Weights of a small GPT-style language model, trained from scratch on English Wikipedia.
Size: 24 layers, width 448, 7 heads of 64 (1 for keys and values), MLP 1216 SwiGLU, vocabulary 3909, 53.8M parameters.
Architecture: RMSNorm before each block, rotary positions, no biases in attention or MLP, untied embeddings, normalized queries and keys.
Training: a variant of SOAP for these matrices, 758M tokens.
Each number is 128 + 24 x the weight over its row's rms, rounded and kept within 0 to 255. Layers, rows and columns count from 0. The size above them is the row's rms in percent of the matrix's.

# layer 3 MLP up, 1216x448, rms 0.192, rows 905-908, columns 112-223
size [ 98  92 106 103]
[[118 120 138 150 146 136 117 116 159 108 140 123 105 127 131 137 124 108 102 145 113 153 152 116 128 111 100  91 149 152 142 117 108 106 117  99 119 104 144 120  87 150 141 125 145 118 124 175 137 117 108  86 171 170  99 119 140 134 131 127 117 143 163 138 108 129  96  99 135 138 126 126 140 153 113 111  97 131 151 127 140 165 107 153 146 137 173 147 124 171 156 146 107  94 138 129  60 135 140 122 103 130 167 131 148 149 109 134 129 168 121 147]
 [127 127  84 126 126 130 173  95 138 145 142 101 141  95 139 117 160 108 174 166 155 112 150 136  92 102 146 131 146 123 108 114  82 133 139  49 145 114 141 118 119 101 124 111 106 143 108 117 169 141  88 121 123 136 150 161 158 101 117 110 132 104 117 140 103 156  91 117 100 104 144 140  99 121 157 145  69 134  91 133 117 139 126 158 145 130 115 132 101 130 144 139  95 131 128 159 128 148 116 167 154 101 154 174 100 151 156 170 165 139 130 107]
 [141 137 136 145 163 149 111 127 148 135 114 140 118 144 157 111 165 155 113 122 151 115 105 161 119 122 156 106  92  72 126 152 124 146 125 118 114 140 109 152 132 123 146  88 111 165 113 121 144 123 130 103  97 141  81 120 106 169 115 140 154 153 145  92 163  98 144 123 132 101 188 121 158 136 108 128 144  94 130 114 128 138 115 158  77 143 100 127 118  96 115 152 109 138 139 119 147 128 155 111 141 148 103  98 173 122 113 184 127 137 113 159]
 [133  96  87 128 111 134 150 137  79 163 133 157 110 130 138 120 116 128 126 146  92 156 113  91 132 118 142 125 133 149 134  89 146 130 152 135 155 171 124 159 122 179 122  99 108 118 101 154 171 141 139 113  99 145 137 134 160 103 138 128 132 140 159 138 113  93 108 158 158 162 150 104 123 109 105 121 159 120 117 121 118 102 150 210 134 157 159 141 131  93 115 118 142 145  97 126 121 135 156 120 108 123 141 133  95 107 174 146 107  95 173 108]]
# layer 3 MLP down (transposed), 1216x448, rms 0.177, rows 905-908, columns 112-223
size [104  95 104 100]
[[112 137 165 120  77 144 135 112 152 140 141 118 105 131  96 123 136 114 119 177 139 107 115 104 115 108 124  98 150 143 127  99  99  79 112 119  68 145 140 159 126 109 158 100 110 137 144 149 138  65  92 124  99  91 115 117 137 101 143 116  97 111 163 115 124 145 110 112 115 169 106 134 101 147 119  77 107 115 165 166  98 180  72  75 164 141  79 155  93 117 144 123 139 160 119 112 137  79 157 125 129  94 142 107 165  83 128 147 135 155 129 158]
 [139 119 112 121 143 153 115 147 163 128 124 107 117  95 141 137 116 160 126 120 118 117 131 149 150 126 120 119 140 110 125 134 102 144 123 130  70 150 190 123 142  74 152 157 137 146 165 139 140 112 101 133 118 137 168 123 121 155 150 167  95 143 116 143 156  89 131 104 121 156  78 105  90 151 136 102 141  87 109 107 160 114 135  77  84 151 140 116 101  76  91 149 125  59 110  87 166  89 125 119 153 127 180 113 169 105 111 116 137 135 159  86]
 [103  72 121  92 102 172 115 134 178 143 146 139 133 177 110  78 156 130 169 126  97  97 116 146 128 149 175 128 170 150 173  62 129  65 114 137 159 131 142 120 133 159 114 159 121 112 106 158 154 155 140 110 131 154 142 149 120 137 118 143 138 150 142 145 154 102 161 118 153 108 124 113 121 145 183 140 108 147 134  98 116 143 156 115 141 125 109 128 152 159  87 162 119 178 119 128 144 160 135 140  98  99 138 118 138 139 129 117 130 146 131 157]
 [135 123 158 126  78 129 118 139 137 162 118 132  90  90 155 109 120 121 132 160 126 150 103 106 106 147  93 112 181 149  94 144  93 144 112  90 165 141 145 144 137 116 154 143 159 149 139 131 142 174 159 158 171 113 128 139 161 104 146 117 126 128 121 160 108 139 111 125  71 143 152  98 143 155 115 121 148 162  93 163 106 138 121 140 131 159 137 169  79 144 143 158 156 132 143 143 122 155 131  79 146 142  84 127 138 111 109 113 146  89 159  95]]
# layer 3 MLP gate, 1216x448, rms 0.192, rows 906-909, columns 112-223
size [ 90 101 104 101]
[[112 109  78 150 165 118 188  95 153 133 113 118 130 104 149 117 147 131 122 139 106 115 191 170 116 138 165 107 164  91 118 133 100 134 166  72 113  95 133 142 146 138  99 101 117 170 105  57 109 156  97 119 123 175 122  89 149  89 121 136 125 140 143 177 128 115 109  97 123 112 122 160 129 148 169 111  88 126 138 120 122 128 113 187 155 137 134 131 110  97 119 141 123 109 129 148 146 118 115 185  99 115 145 144 154 137 142 131 184 107 110 116]
 [138 130 128 107 154  53 141 128 109 169 106 147 106 143 167 118 121 136 112 125 114 127 153 135 150 123 105 151 125 135 129 163 132 145 124 113 139 130 143 137 115 127 133 171 142 144 178 130  86 154 139 148 135 111 121 142 105 146 161 128 151  90 129 119 108 120 100 110 133 135 133 114 158 157 156 147  92  85 152 152 118 108 122 147 142 126 124 139 133  89 183  99  96 122 175 161 142 171 140 124 114 155 143 153 125 151 168 131 125 104 144  78]
 [139 144 161 156 143 180  96 149 155 189 111 127 146  97 142 109 110 136 122 124  91 131 107 136 138 104 164  86 148 115 176 153 123 158 129 141 127 156 130 137 115 158 121 143 151 127  85 152 119 162 141  86 143 158 108 126 128  98 136 151 137 139 138 161  88 126 142 157 129  96 139 160 151  85 108 156 104 161 137 142 126 133 131 135 143 147 129 128 127 111 126 145 111 150 133 156 184 123 165  90 119 174 160 155 143  88 122 141 133 107 149 122]
 [134 132 106 128 102 115 123 113 132 136 130 168 146 161 126 112 107 135 157 140 107 141  94 139 128 129 123  94 103 110 132 127 155 126 126 106 145 158  86 150 103 115 105 107 142 125  86 131 147 150 132 134 154 100 122 101 169  98 115 116 120 130 144 135 117 125 141 126 194 171 125 130 129 154 164 112 177 141 147 112 173 119  93 108  95 125 105 144 139 126 102 127  93  76 121 158 145  92 110 104 109 128 139 108 156 123 124 108  82 136 129 128]]